Part of a small language model's weights.
Size: 18 layers, MLP 896 squared ReLU.
Each number is 500 + 40 x the weight over the matrix's rms, rounded and kept within 0 to 999. Layers, rows and columns count from 0. Numbers have three digits each.

# layer 11 attention output (transposed), 256x256, rms 0.142, rows 28-31,60-63,92-95,124-127,156-159,188-191,220-223,252-255, columns 128-191
484491538495502497503547515433514445497493497490451512503525446470514510525532481483474542518441483445501489484486459490549511493524495501528520504489533519501523521537533514460493435564523520
516494479481519523515576515526481430530511515480499536520478513451515523457492504505459480497533475509467475531525470536456505478480506507478481438481457463549451483510510535493505434476536508
466531500522545505513534512458573482525465547513559555589449512535476517505567511517464464509458520520526511536509551499483523498515502505522571481467506491474513520536585456523412460470527530
462439519521519499517480441451466453426519537524465481488495494473501505530511464524496442506454523493543526515453485437583475481490428479500534492475502475500534499499522486525498521581562508
490530531515425551472506483563524444539518516565520563498505505498492539551542498550540397475448505465552550457491505422528576512505496458485531595488478487506567436524550503612514533486484440
509485570437520539533476534456523508494426579516508555539520443464513485420515477455513482504547478478536500530490504500498539439567527643495511497514498506480503492456511494442505385532468534
500502562572506540502515458435506545510405523567458487492434471590537500432467500494502505523531449488505531538472490532507541495515506471553522586496532493435497550430493550507527483539523594
496584496536464515462429462523490532551456463524508520543539498451464505506499506566447556482521527477563501497516509500442503486478447539591493475479499449566536511442421486462522525483594437
510456572535556585462476492498497467529480524561548571502466534473533469487503502485500389480402510460542603491525505498560434498548509551469488526401577433444592500536463504431495464482531523
500519517525561473504508521437504488525535467484453536531512490532499510508527497562505470470477495455570512519483502498550540591543525551509531542477573439472523506548495480447520475427487470
427516452470503547445465454534517472498517516506499489473532546512438506452522489543491508539462501437523534455503540526525558523504515444487512493488485496479549503534406493525533481497519430
513568531445526490500569573609509565510505535538549498496499516517420488464466539484503507530511542501446464574562464479488493520486519508512506459503506393543494469549508482467493469498498483
469518496508472475571446559456422558499477451505528529477466505558447434541498564507526482483611539525478497514505481539534492532448538470554508553538452442507465463455520467523480543509500512
482540553524500446466541530433465526515544447514489493511495518539442461437440474492553453483494512500525494567565500498592418494464458517518511463521443477548510404562575450565515504506544496
483501549468534520481478496516504538470498518518504537527553493597506517520477499499430454529502524507550489479431664460555491447563492529485476487548495477566504500422544582476478433477528520
521474537505532507471469444491477529565484480495490501517438531452447524474524518488466494502519562451553453498549484440502513501464478512564462524454514470512506518528469542491483507517530564
511535449490443501415493512541554524506483539447504475525478519535511470481560468518422542480559471516469446446535493548445541471558508493497486475551536532497517507540474516543570511455442521
518542511548473503521598458534471533515492496575589485527465470570468515485524494497493449460516544536552467507514512540504470494526500473524444503476511464518507544488508563469509481524522539
437441447506448529528479554433535477532514554479529514586442546482521459459462472518506525514513483526468588494480523498475509496428457544445488533500515487485527429519505493479524500483504494
512465426505462486523451536404566357485566517438491481484504568495460513422477453531494554492517418564554456500457501496532507464438468473498587483471541592519473503460465435544559524476490521
510525465555435484476476415531563427509490443449454464459591450584431530493497450448457567509587437443477508489457487407454503536517489497597477514487478526527477493439520582525472489546541491
478477424501515453516516521493491455446465490561517439520492529508490427452424546523495415431518513543560543468465469568498497444540458449546518461490427578501484519441505518521516491486533558
466512541508465511507484519495475510485489503487507547463447513518541499574516352415501527502502521493444554509466531527434512493456431513490442455514515495514523519479542513516410476561542490
537531376539527519528478534518525501441478489474459578492473515476543484389536449445465464510449422460525518574542496463541519511497441483468451509505573588551572511468471460563494559455494441
580488493511504477533511526578491526414523427582470564547416554494593551466552534495550520520483501570445446505477441540504438525378511506473512442482485558503464486482507534456593501434428479
531439427447497546502429512595520518485452513481470486495554517505497511516520481590448589527567472476439530429467514497469497480484506496470534514484511481469470511444441488529436503513485469
503494458533516478506490519430493503459499516481562450451512477487462534451554516496492430511549480454499479557518385437469504418521553479510447490484514573488485502501532488489562580500463518
516475497527471503484510475454466465530418457540382490558556486533527546580486491525499495551441495534492486449499512542456478526471524462497492545516426537485504530452576449523549495539546508
501449445467494482407553532545526445541462546509538462495570534494483529481560497519445526478538425445482462503517453379553526482514514501509491437520424440447484498585449556566506516522404536
451511499503529483498480449497472474493495473503525544392549480587488480510426410444529462473448494456508476549496541490542488555536477560553518486433537557526477533479528436523464513442493441
544480513491511464573519500493510441578540386399458597500465520500587394497454514396541500433497526589495521496520489506516455576481514593450464497540528431542544410523473497557572482519466546
485484429469426498528495528497510534441491432467575541481477483537467530518450472487540514541554451475434515512461539490453556474483558518496506456541474624556596506486452480511571456463492521
# layer 11 attention value, 32x256, rms 0.0656, rows 29-31, columns 128-191
490410498475437539515560479453461447498479487508535519502432511466500522467559482477543431533535506459542432513508449445503515458512481526555504488471448486521522513508528536473450455453541516
482471501542443505535526611471568512577541477513498475562484434406459438544478536475525534478441541489554525490521496487515539577554555552482521528435545482465449556498519491480463491533548608
532515559536494554484519522505443491477510584465542483439494532461519453497509474489482527502490504527487534577511487451537408576486481505457494524413539487481490523541471556501516505504547496
# layer 11 MLP up, 896x256, rms 0.137, rows 0-89, columns 128-191
531496404534476513482499453473569503466534473528447509507513525474469514588512472462509454513487546536530495417476479502520513563500500492461483471543458546473513513445548542523509460471475495
478531510507482411562527501515477515541523474462440463560560483464587462486482472546472506506533492446546446513531470438443524475426495475499514542466459481512501531511475494486494479489499545
526512535496441509500536460516459479519492543491511502472464459538550510494487564478454467518519461506419563468483470510538532527444499445511466566449548538442498504513531519520510527449526525
487459401532561470534448515533568530467509525533496501458434529512505530535467517489490585486417444552515561485526536519508486551469567524482609525552588552494596491426451521522457494560575468
442513524480484484545564537489589529525516460531447528496490422538495488501585441452512486450504450485533538509517524509598497456482521472502432486506557493552526470498515492543485479487490479
506479508484420494531516529546455506508474470446477532577539470545458548575563502514502574504515446472467483575525565538581479596464441496495548469515487508469506488498484545475500527449413485
457466553465517497501507447469474462518479532497487519511489517477503504477486529519492541500507502500483513477538454489521542505540511434461514512471518508495511439526499487514467494435487376
510517519420537535538518509496505492476624505425456457515472551478533494565459512537443532548447575454514478492474432485560501508544524550450472504543486484499560515517459486511561496490600499
604554490506460518498512517552480503500434544487395432461499511500544551554520536477488518520482468492488514512519559445515474543474515439498505479517566439512448463544509589492463483536517479
538510490491478466528525465488466493461494540529485503517435541463551557462455526462501461493489580572528499510525577532528495477512383570505519457520551510518532494553512529585537469468494575
503425506455613478542513470520502491554553495512487459533511427512510524445484514501520544529489456523509471561493454459499501476511457512477480494477447507493472526509503460497450514465505422
542485496450513491452520553503505510514456556543461472491519510504484502524503488508513490502499541565526480452504472492489482513538543521502458502435497547515454526467428502439463502495524551
438559535469505513524523461503478540494481467522513578498531512441530453563596456449437492486536543549463514487500576455503536505476425537511442576512466476464439462517474527536543509517485475
562498486387514501486535477560477536449618500562499510484520514564501520506508507545528516532481528472488551544540457494492499495549486486543474494624526521549559414492489500517490476524479521
515529490513474565480581487537522469514514589572563497489534509456483420504424447535479449428487572446506503576458477481522479517493531551482513458602464512514417529521450519470514487417498488
495515509497526488443466529420458474494532497505507436510541467552507502503483532494496512497513462589519488440481476431525471482486517471546466489547528447415459422539506463505474486542473577
408476542485515473525546534488495513460504531557552527482579532465498479506523507442464448491483527496506530466591545450425517456504505487516488507500491557476500500487495465501547463536460490
422549399468532459522495563477530485472461496509489473553498516433433465458512530512370469529503468416460516539539467498486485529571537530517494481474493456608530546502494496469485453487482528
501499474498474523514508543496499534479462552459488535495469427483534559480548531508469494532560541476470493571388515543506505484518528563500456495522499530528557504592476527511471514501497526
463563447551546470467573508497537463455455451508527446494534534485486519521501570482532487485502457498452469513475508498532524503579454528503503488387428467457619481480511530488552399499491449
471496509517431463489443500531509427441575389596440423497464456492451446568542529512470479532527496529483530513546469481465525466468492448521543500554516481468483485490533501488445524467573547
528445490441490542553443577481551484493482553458534448490498473487499556597449507445549528518493495415418452437538503531406453364510497503559522510551453456537535546478554448557462502469549513
549478509488450558436579549505457484627470421547470545502547495495514489442524500509493486492455511502476515530497483537481492511497468482442473466553476523570541521431456550530475501474463519
532468542464499543613465531463453446551438412505484490534456554516545523495560426497524551429541501481509519531449536479483530497543460516544481540540471470445473512490459517477488398415532459
466480523527530585515435489469513474535506438541512499470570568537497566519487581483568479456349508503522519516458470500461494508541484468558489553544477528508532467436483484532520453491518566
501463505484478563508571442518489550489526506416551457467526539474460468450445424522498558514473542479411554418555494517496515464450532515466514524625549493558545487547428540451468509461543496
441436514491537613510441457461512498526558488493580468515503457415509525456489503528527563520488504471493472543468522519508468578465524499436561515528475503531531515512501488487499467554509514
448581487491484514497519457560505413523503487505446553465480434509570534463480473547490496446494512557482548454526604468476470494626387521488456406463500506421496453498465485464599468439469492
470507493525589572491513506470518494478488547481596508470517429395525457531531504524532509499558408569437596499468502508441577507495457493463490476485423496538492481496351462555520494450515561
490463436559480503587467503544500515488531515559578469500481578473493463548539482490505541471523516510488543503483479485472514548503511507511563516508448450547482544507541516533486549482431499
481481444549526420534527468472524463436414560438566524485513486462548578566477498496503548455471494539545543486430513482486537454505566500507529514546554519506468529517512563489471500454543528
471510545483586534486600398515489466496482586496485483441544535395523524502461503549522521489432481493547502508583484510493528435502540513515525545478521450474484530467466503415531497455558511
449515464495451456568393499498461555454519461479476501520512435500497448540535492565496563497511512503468518454480554538533472487596507503526482501465482528531537537479543462511540459545447533
551489470521500475552554476439534475534545522462522487526556559638572455438480427535532529412530488579423492547526453490403516533502488552539521497507535504518576457479512427452478563553509511
534471462393539413496439527469413491486493445461507604556448520483540506454466495494516491443458522467457476455428526477500414517458447439484493463533526463484510516498505489539527487487516425
555503482457458464487461517531481524473467444514490537554504380435501479465506482499461490480516542467438441521468451445412447479486508461421481415515472479499489423468523489528530483547504451
503535561363487563444567595467486495418425488497506471464466509477551535491629568458584532437444523476487486452441511529449536487567566437527545432556529490485512532501450538533525480524517523
506486412415462561530494453477472472571488489451515526501480478416516553489601524551510458549506491482443551568458512527499503548569512497460475575471497515508457473488459539530443478550421542
406534524464573531470586513435583526494500478483450520530520490518551486486514534501502469561530521489452491491590469497553508509511557508543494500527466504501583482568481471457450524510447449
481502562481401547452479491514490487519490483502500509518518527486577517495519419499564475515515476493428542480496500479509478468527492504498428476533518498483499470482492486568458555498518490
508491533516535533486422545504510631541572465472538491510497463500503573549552463497500491481504493484382546524476578478491494426529468567478515513480545515529559516529462571451506464452493477
484439502449421484517503500533516524458476481491516521503477526479540466455517551503508442508516563533488511563469512460481488474447545479462415520523499494410486478449428482480465572531482442
493530466582527452507524498525423514507521511508548435518525480443548563500539498527481415480517456431578495509473512471463427526520473548507506476470479440484513469537497500470465472423483400
475484459501518499556486513564511446500502530437556457471484429481490425522557463480477514495542458487411560490477522464498561533531484456516485550473417591519396517456473470487476461528505522
556474469492529572551537515497414425521516505462446472512472448475538511500472486542528488454538535474433504463469460430447525504400499503485555473517537529549400590425464502570539432505443581
540459528523467499493419495488528446451512563529527518509492531503472448521539498528507475544443494479451496550508420522450539591483488473502545456532453509529462509493503427426566416529546501
580589513503523489470538483483475459530522426480567479488461538518571519458510422496522555483486505513434569478482515504518517439550461540522497545485484492486497471369462528505432479466455441
517545481579516529506489460460483501442484541454587477465501445470438430519520545521522408547474520436381485389538532495484525499512508491574429454512560437507506510451457540513556499520442468
482498496476513447545525500474482528482474541513459440515481499530482481457557453502512507503382488484498502561504476529505553572447477503453467505552544479479466446532506523473474536470464496
459414554521554565540515553503474508559460475515457469565561467575514454576518478506479537450514492515498516457401448390453474435525494411413548508485520403515458504422491484529458509497452488
456510442569511505454408438487522497491466490576531451499503596455492498482433479486475502465482517564476490467464475505541559530538486444515475523548497525486436498568497475568515466469476481
468499506597474459514495477510540519523393459543516500529468568490462517522549490523502447548500484563511491501548488549520534465435563427498543572495487511582467507472487595488456473460399474
580534552530476503520546487440460530400510459625545559523501529477505476499525489500521454471474530599532455443395602440488566545500535526477497476505572515411530539472393447618449442420535472
504458465499487585508515494523517403438527444491445509487574511525447475554547499499523559497522513498430530590428520484520480489479591488555510563574548508504513492410517517461479528565489440
501490507503458522467505423504505527472453515533500533480486479489481533457544480466522552552455534488490433483495507515522508490443503522510501500518494544554475543475507475547521563547351504
494485511494551574513519548491541538539537393420541597510455506488507535438535614553521459398571499429585505516494509519430494526504438518502554510458524558513591509539553514526517492520502563
507469474534511455504517485485526519489458509476478500521501538470457472531498528467539454502498386620475528553446491396550557479467498490459485481573484474496519522477471517465451500463490538
455525550499450427464516454458466496480515531559496442535540529463500497552479492470498505490464470505545521482519495470530541490536472473515467458470480507476469548555435489440497521501468537
517456509488494556477475503471492476458486498508482457521521484494501520543478496473451502449461463486512539503514475525401472460526452486517421486523518532527532556466551549541551483524527475
529561583521490495456541487424484531532490497460472456510516490492549549442487540503481497498483452458449467522534506506407464545432438419583466495533453549517472400491416486423518455497534422
522451533505482476438534486505542543481538430453514475505492478447497450524503437420503548531459421514486526403520508580541474553472419473497543575516567465418583482523480556524465548493442512
479510508528561509479435477473482448478478509519455534481514441483533555527472507497469511505500473465467524488481372498427418517504429557489527509591499484500463499547446581506537538524461494
493546508531515526535536538554515496501560475496505467484495482533475505521472442485495477518525488539502495461439561488524558534549520457468496561477469544520530397501473504485493545483473501
535502503470505525591478462475567440627495514510531516531441484518521482462537438481482544477442505474466509515497506544485485534506482463460478497572564425505500510479530521553542514458415518
450549457538556428561480514527499511488490527482474516522483527511536488510468484526544589479514481476567483436604529418555441488463454511570491490487455555492430600481527508415459507468473490
496441557528564487545401468514517512559480482545577545522553468501495487491505429433506528519527501549449491406492496516610545524495502490493503505508537502425537449578419535591428483523483424
528446513448476488542525457509485484477447502434500514424469500442493538514525460531523581483482451499466447479545498533560495466488518466516475485537502460413419486481482484510513497558446447
521386437488453472555477454471483467472543532478497515577473477463493431567550466559521451522454452529524494466485510507512517487493510474520495472524466510452477443514506521499466523506507467
442521485443446537486569567581520471500456543563414523512448575524508393521477454487407518449476517551533500477453476506506445497410558504529508488575544478453499528566492465554488528464595514
491523462549590474480481539551513492495493538505465415532487487413476482503558498488520574480537413553429540579477506470504592559519480546533510492494459467483532531526489420503470483500509539
557472556471487494522541470510504548506470459514489462492505522509500500457461459516565527502526536509437505448446490554463519545449501490473509548570457477406487493461525529526474492515363544
513503429419495468544479528490512499521517464445498483478486458495473548495519479494543556541484470476447484462474537401539480523536490541485571458515493528461448464490549526459440494486475503
527458502448499519558488448504497530451484487498545503479419482500539478544541519530544522506500482557642502488521550542510461456505527485447562499514521469406433446529535560572542516516422506
510510485495525425525543509474467500526474507494523566498497449528485480487493566540486502510444467533446493558509509469469488487519569425442517537485488469533434518507519537476459464522517544
495514513506499533488551549518495515442522542585518526507422498517523445528537480403496530476471451552455454503483429499490469551405546517482525447490569466525471553483577516537505563577489563
536489485499511553473464499555537514524497512530503425501513544532540519501525544494556509494573488463531500477403439492568527554596472456568554426556492549487529490457426553500430513452517481
451512497528446506511418521503398493597510475517425471524467449549485516515535441473505540539449507488473359452440436513549462444502574528502517566539598444510478435481516468562493446452481512
457432452563519484454466489425529539548516526529399577569529525549625457500586480485497602489503482542475372522487532496597512490494443525469442554559502514491557525525463539487551430429422514
528488503556487551425456596514471428439570525536517468554491510505481537464492506505487463474477536479531508503477434524488484542556493436524484483511563571415452488548401528477473520600489443
410496501557517463501498453475505422510412512500453485562464490501523570466422467534499508504436515478478496532505491541468503511556513460458501499508510544465503502516464539480458462505502506
473517519542564515380505571525520494514503548485510562521476410532468518532473515504465536474598458475497492447415514450459513553479534545394527451504464450616466479576487445421495469499513458
536518528524529466440534463427523475546513563474543443522500471427472517555483516503495515558514509552505465519443452522526441496434418528499481551519522494512483543522491552530490472495520494
442498439455540542516507481471575519517437519519427516559472468471454469504515534507574491538526453427517504517527503517454508431538472509552609474382491474502548538521522565432501435511481505
537460495511554520429516533514516569404534517498499532466591572470533510477510519533525461496549376504573455386573497471494504544437555461482453488479552556498530458551477446431481477493521526
437478401506512495503460573542542480453572476471541531517552537551514573469516599474473493518501516518506414543398485507532521475413484521527502481471511443548460454554525479496468537480461506
520462482528546520525547492506517493538397467554474514508542514440544512486571593518505570501515481519535474530505496448521516481486492601503506490496554482451418480544547474464506531487517478
485514477511528468468475525516456477494545504533460584519532466491546459459550501555472474423483444527543595516460474467476491538432476492542475506523471530497453474497495524528560505519530485
565522534430479566520492456496451452609474523468498481576537499419484537524508498442504500596485546549484422546460440489524416540472484462553507540491479491547532539528480507537495464509502584
473544445476502541519491442523510476482528558463492488574412492539541537501467517518481493522478465519467479477474533499490486507466419480597473539510582520472420449502516507549529426480587422
466461518542579498392571463396531512513524485565456474539505466553459556508523521529461528420426472504535580484554484499476571438488474522508428410519490529445489436551494501528476531515493508
# layer 11 MLP down (transposed), 896x256, rms 0.138, rows 0-88, columns 128-191
494520527490523485504480533567547498447496404525537580465536565561562481512531492508539540389480483490556531460477509459446503510533483556535470458517502466423536496481559550536515471444450513
504501512475501570467500477549453515490539501539452439475502534544481508441467529490507467476447508508540468454468507393579487495498514531523487523443455489540462507527465500486472501506473548
509488500500487457528534509545537530502484503482482471468514503479464530506498478481479458488482460463530503480540512512523527497499491486497486468532520494465514534525529534510495576492530499
529499521492514502516519434544508580539504471510501513527505501584495456506485459463459586605477527490583521483453535498562515492520546494578496552511461535484545477466503500483515446504515425
505459531522538523514505493473484409512490423511490500491467463475466466524464531492526558511514554575465423406524569483535524507474479537464487454497524554489485517579407517550477424460525472
568534540498505485521468498544548535472507476452446444512505531481480511473455550507516510448518579472491430433525519509535446516478510473369536441442367467475531483500444426477549463525471514
503476494499441487513478526514534505518440480477506483450531463465481508519477449518498468512434501442553485530516494510520525491481542466514466530549539504491521465558500541506461494512540538
521508476446525509507458563486489509553511472499502519459506567508513466543488518485478536432558532459525533462421522552521502507478509522484460502635474457487456505505474539572550483513565520
497481487461531572463450467459482512525485454473471569513471506538565496500504566518473501511468490491536521518484532532549502548520560468543471508517470498519531606528495502504486476500477472
557447587555497437484576500488474503520497479551490473507465467458517541430497506522498543472455446429473491441526499521537521549455402473543480438536489586453516471446551501577513473488525516
507517476443495526479453479541481571502471446497514528492518461409574448466479508477513522538505430449501555492514453509460475441542491463450574505496533563528506522476500513549503538505505517
494531512521452529591507498520473493506551471463472531519545544481442530574482544488489452503505532511462494465558525482523512524448531483494518422412489485595475491438546493480553408467515494
428460492478544503464505500530526435490513470539467464516462528521443515534474501492528455455551550479580464452520611508421459505483523490427420574520477482458513511533460564440487449505501522
485523499496501521513439499529505483439377495439546484467470525505441508581465518553494531514435587490542524465495555506511438516507546482434486523516554548482493509463451493493498474522468486
484526577518603503468517575489483493472528413504472544501487494491528475548597534531492513472474436482490531440423537494530512466439454454472482515556567521533521438508518426454485465515508494
478557475508459462521483501454494497520508449529516487506495512492497476493552487397485442440480512470477466568546497520534504584544461545402489586461473486489465471548530531513578448459534482
592507555567521480535518529493472414490504457567551544522453505579498528503488497480518396506518522561497468528512517445565454575468402395500561528490483477529563493504418477511529482518566491
499531464512444508566462517584499457448509509483506545499471550471488555495443462545530443521554562559484479527485481550487542496528489484522533553425448567454498544495468467482452491457560531
512526434513489540508479535537458469461545545505474533594536518497585379522501501550537469492470473494519526391506526540503510469481544451454452466503489475497505480428455424447530540488411523
527459502487465477526515500450453491510481391561516530513504508486517502457500485523492454464477473497492504500482453533453440512511548534474434535468457477608492491507443547506525574456515465
517583524459478429478520467524530397520536507515518519533604604537508454476536491523507501466535525506497530502515549511545452481603493499573516546434416568482544496549531497538519484454482489
520545448467607504504470483481436529500492462533576487396463539478518493489412493478430484507501577503575530509459432488492500521468546408531467424428500532489509490502560479455531472491513487
502528502523462522518576553533369432481485458536587426496488478471520460499557537516569461504502457458543484545444445530521523445549553489514587483518449559497583503592466512466512449450506525
534558547542445510575504467527520436545517447470535567489470488453413449462517483520494484464464489388497462547587494472518428608465449492456509541484472501445470534501505423458534481384484455
542443580510508476532541490528511525512438493536565407595476537466518480521526481442495470501556451526452517433584523483481520451455521508417543513414480552393515497449489561466484522499506471
470505505540532471518500527502588484506526451527527524505482481480506559503541540464474504462467500540475510520448418492478486461530519497502497476441563518473475479550520444511479433455510471
510492499518494521506524466571465491464527499481487495468500532547520510556483538466482522507528470509512468481512521463417500439461425498530458493523537574456529472401511495515523562484514437
485542475512498457527493507500474451591442544486391533466506511493520493454541436505461479437590587479483378522495575500518541557501529425515519458548433554497447456473455475523528480524454524
507497479551559475547546484457442550513528542520472484487459456546518502566548555517443529512534491485522523564539526517456475448512480531459507472552535502475504443555504540515550420503501482
556514396467536476508513507396513455474459494513456480477459546500506500554444557501478507483507429542508539445492466502514459485484520525556567544546460518502594439503517476509476477431497502
522520572539527564481509515482422469503534485568489491492450510504520509483449494442548535495483505499518498540514514474540511451474454459498459534505469471507504571463488406559435445541507445
568532501498486492444429544615449475548495465503449556553533537498517455559443476551544509465508491576392577555485518594474564413521509469444543553461497484487513514459446540535428501536549412
545521533500544533511515489434490515466460460485492549500504503475486438467467521519430510557447552479499545510496491527517482471531483462418449459463501461472503486488511480487481462487524492
486484541490539575482487553492485490503476605422532533524556501445569469568492599495489498519470501451484524507487475527447524499426553498507474505530441554528417498492414583530513468531494429
524557456507439512497488450486489507447485475537520487479482509470524495441446462531565513514537518466448511502574474544472517456578442401466552512440536548453494539467486448483482495500493498
487497490528487522525508529547527541457449564498513498399506485553457489488550490518540500544499627527529522536494528507456502505482550465499512487551428440551515511464482496467503463505420485
469519491522499405460549488502433491508471487536554468503531466533541460488532521419465462505403526515540534545456538472511478555495440554532429516485440466481448495519504436482469485525525480
438464521592505463556433562491496467480450486476512579567492455503545521505504548469476552518501465484500522489329487529533481484534478536552463538516545489548476453498608549504536525502493454
586525516454495493490469518542529518442470450511503473447453463529519534507466523437513517473524457492521435506525463491428475543512503508460515520497475456535496419515523546513450447500446522
431478490463542494488561413495488491523521428529507576483473559606503531452480465461500538509515472469589526488494492537454512584513475516407509512489514536472498497562606462537452522497508581
459522506420441537488479497442475500452499463511571493432486524499494503537532444509590579553428517482490459496497518545463510510501489483551502530486562588504419477511480425517458520479443463
503534504508494468558529525432521484529485467497519513434476474472526490446586535533496532543500424484541501540454517521482526575490475450504510456538560474543425488489480521525441535485500461
493551549496525506481510510542531488570466492504543495480459574421468472481498546478503515557501463454534508526500525519429512508494548493518521475481524478507503451530440463552494492497455529
425530502529545500462476538506478435547541509564511496515439449516557565557618514495536494499543525484493526508472520518520451539514494492510499472524538470444562454516500439501526388415494522
480455510512367558487572495500517524519445529491546534544516579524421526536571561457511453528468484451524545468467519521485420528525530414503523476526414533445503499506511468511560416463466587
494546537502509496501463486562563464536501502545553487554436514490427449550526557488525441528460558478452567561450540527599459467529511445461457530488472520551513501519540589489492416472498488
481485479469558522477474527503463557559506464416506517499514484470496466393497470523531487500500552521582501412537584551478516501503510508448451412489573545524527495426473561500468584521538543
575518466549521522540428457448537525498561550411577416535528525523587474524546504507492525462511509444472488475508466541519506473508483575522502456520503524490438480434516397508529556478548494
433493483437557510437406535495548483523601524480540472543596509447547436470522528514543455524531509534565429540531503489473486550461525499509479543493545543527542546447552490561401488485455514
432577558515445537528550482508467476485478437476505474483538534512517587518439392447519544504516512442474519509490457498573525479472509456528468590474501476564501524526533460463508452472492492
486506381576435524514507504558535553477583456462529480447505526495505538466487505520514494487513432525508446487478550534456628484497475486546492518473541553566436499450537491505505517463503454
454549478458481452518496584440510532433499512483494439544452469499520541483483484493549533497521457488529522588540481540498543532468492515550452520497494514526588511550422473519480517516550518
525482574517452546534500589469547487462456511557491539522481556507452494540451534462524478558546500586566512492469537550546531486559519452525548502428503430512487555534482513446492466480500532
464509495474518518527533519519499493437467504497446398442539452543496543532572575577516527488528476556525493540470545518476511486492415508543534550485543495501437517410504476527491475451497545
464484474557536547514537552446470515551443515514489469497566478511458479586430532535482452481506529485498582472522468459474558451490483478527516524488499479544542517550441463484529451507476492
492497515494464585514526488488441530529494456495521579511566515507473508490497522474504457505491517495491559519493551449513452527456405433523496495537508574622535506469563529523477503509483463
520484534528530527499512514479492491500553553516516493464526526471540515533473528539507482529526528480485445427511502527499544430466525516540457416487498516518523456469508463535439563441468447
459566480510508492471511473523563567495524505502518546519529558504490498491477489539478545506517554536457465529507502556451522599502465511469526504518546520579561554499522540543473477496479515
521523506518532532525466507507523588517505532490487559404525435514475522486541460445498475528539530466499461509556512482484497518458551533443579521430529430475460478501509495500508464505515523
481449580480488479455481455399589512513525492485500524452455497522577542539519513478512454514462483487531518481540535489558496507467557504530517562468553479447574478532458419437529342553541516
476497530457546512500489497584441440469479515522525516509465505507559523526475520536526513479562525522478529538479545490522557509524506451528439481534460526514500529508457494469497462479519517
523508535577524423520526553489500444518463526555503451505520487424472512492488524531505580475499450499461496516532538533564497484532520449499432494517482518605472450499501474499449540494473491
524476486469521458498503528490532508513524473509467487488501543466466504574457465509489463484503457466527514478536471500481515506527494478521454531520540472507526489515525507464465524495516512
469413448502495466510528501511575527491499501407482491521483496519488483455511474555587538480438513519502536493536457530504538449495558498479487605542456457472502466478456537487505478445456480
500513437444469428568497498575490505556469527529457543454502477485533456486471499545470529525412458523479461509494505466482478533585484521421521497462563402462445521540480427492513523496507512
516548495545542592521458479477484459493528517527460553484507517486528507479484468536446558480562430505517543499495556525487497523490462500472497503522540500531494518499494547497542454504524485
484456565457496559512505478532539593489584533497461476532489517414469484439550471466487517523578506499506485531470494452472452475411444485520539460519520480500492484476494552616536457436515514
519520490500494577517465502509515525561474546568427519493484434457515506503450472472567424501504493541524533541521436435536563462585455540554454520435491453470507558554471452466447471481554512
587534536392501468541406517514533512532535513515572499542519459448462530486512470388585522476542573400490533412494535508424511504466497491501492460423473493477458536556524475522497524471532486
509536550515438520543511544523522433516498466549509501498538449508515428476500523501550534464467450546468484548396498466464552578511514533482592519496484517460548560524454548483464508445485463
481485475580524554482510566413525433495520498508505539454529478470492538536500528546484429491479451467553487527509562473582466506578506512513449508416502467523548523555483467463460433506569477
496467512467499455515488505393509509454456496542497548491521440514504594557495503440517530547455475486420480480520570521549466498557513474527552477580489467501426489489543553425522495451484504
546523509531469533470523505425444612479550470496487430487531486488524508554559496582512509518550534519450461487559412537559436467535432501463539510517499512546493457465476497572525556524421523
472438505561485446539482490613474502530497512452534424476475482522515518547553607432522539465556551491501500504564585591481501559469495495421438556466463477488472432515553518547414480506531489
609467543494479484529559521463519488582530482482491488454495439509455450497521583554483447561519556494498437481508530498500464534506542551527466395544477495518550476571435525450488443508540482
487555564530497491524501455502496519432506467549493523525506417482531543522417508591518406532463433545525532479507527471503513514462403462492516492494522469525420428471464545511524570563533555
502511474501477488458496508575502504486466492507542505479496578422444501474443436554448459511489470497506460559491550521457576474497502514547424450489486547578472578441514517542539566489442509
503516471540506531509468501453489528519497503510483534531470486502515502493532520527527541485498489527494483494476521492516495545514486511490505536480497501521510518514472522466551465484484537
424439477469554566486476558557498516570520429524530519474567473507528528528531461519552514494529532580471532477619481474488470548492502466499431506448526519522484537502541542465500525538562575
584511496482479497485544486497510513474524569484561546423461499509475480480528440480519471509476418492546450521525439490530483539461495513489524495506544446494514457506471549490542493511474455
541449486435517516524522448551496422469522502475516494515483490466521543484519477487523531572458488492533507552473518558478509505451531509526508557518547513445486428503512484528498571507551471
504529492440509462443488579442407505542482422433484521510448511501497620550478474452489567518532513500506456510546541562549505442515450486616448548507501429489450498560472536477493528462539475
560505481515568542488415519509509549515546430571502471460490543458467499419468607583546463419550492485451573554515509505541483450499467429509461495483546522514502444508452520527520529516493510
390516501546553505536481516458498434471518435479513485499518407536520453557510459459435527508510496506480525495477529495526543533503459577549523532483485451472463514558489511542482511496423454
559560465551467446493514563494575545559544489532530503545539479495474453535498544459476453542474613504429485464501524485490513463544484515488526517487475467432486464564522592478596437519505538
516521495473542513432552461468482501517464477512503424502475518481518545478514539544499493488511473506590522495532512522640505520506494518459507509478460524513480497460508569438461437490503538
515550482524506449514522481519475552503563522452434523408538496502456474494503484490505529486514506606602484548437487463557497477455412464575500424497411520464512406449522508491478422551525481
509515431502518481410474523461458534520464466501481468402535513485548456503542473426530501446491479499495530530460491504540458542443483538554447452544515548560488484456426473496414501462473427
468489453502535497476534462516514545470529522495519468517514540487564485483490533484554522432449474415530529552535554514534544513548474472510492527478512562563488547501488534472547501544522437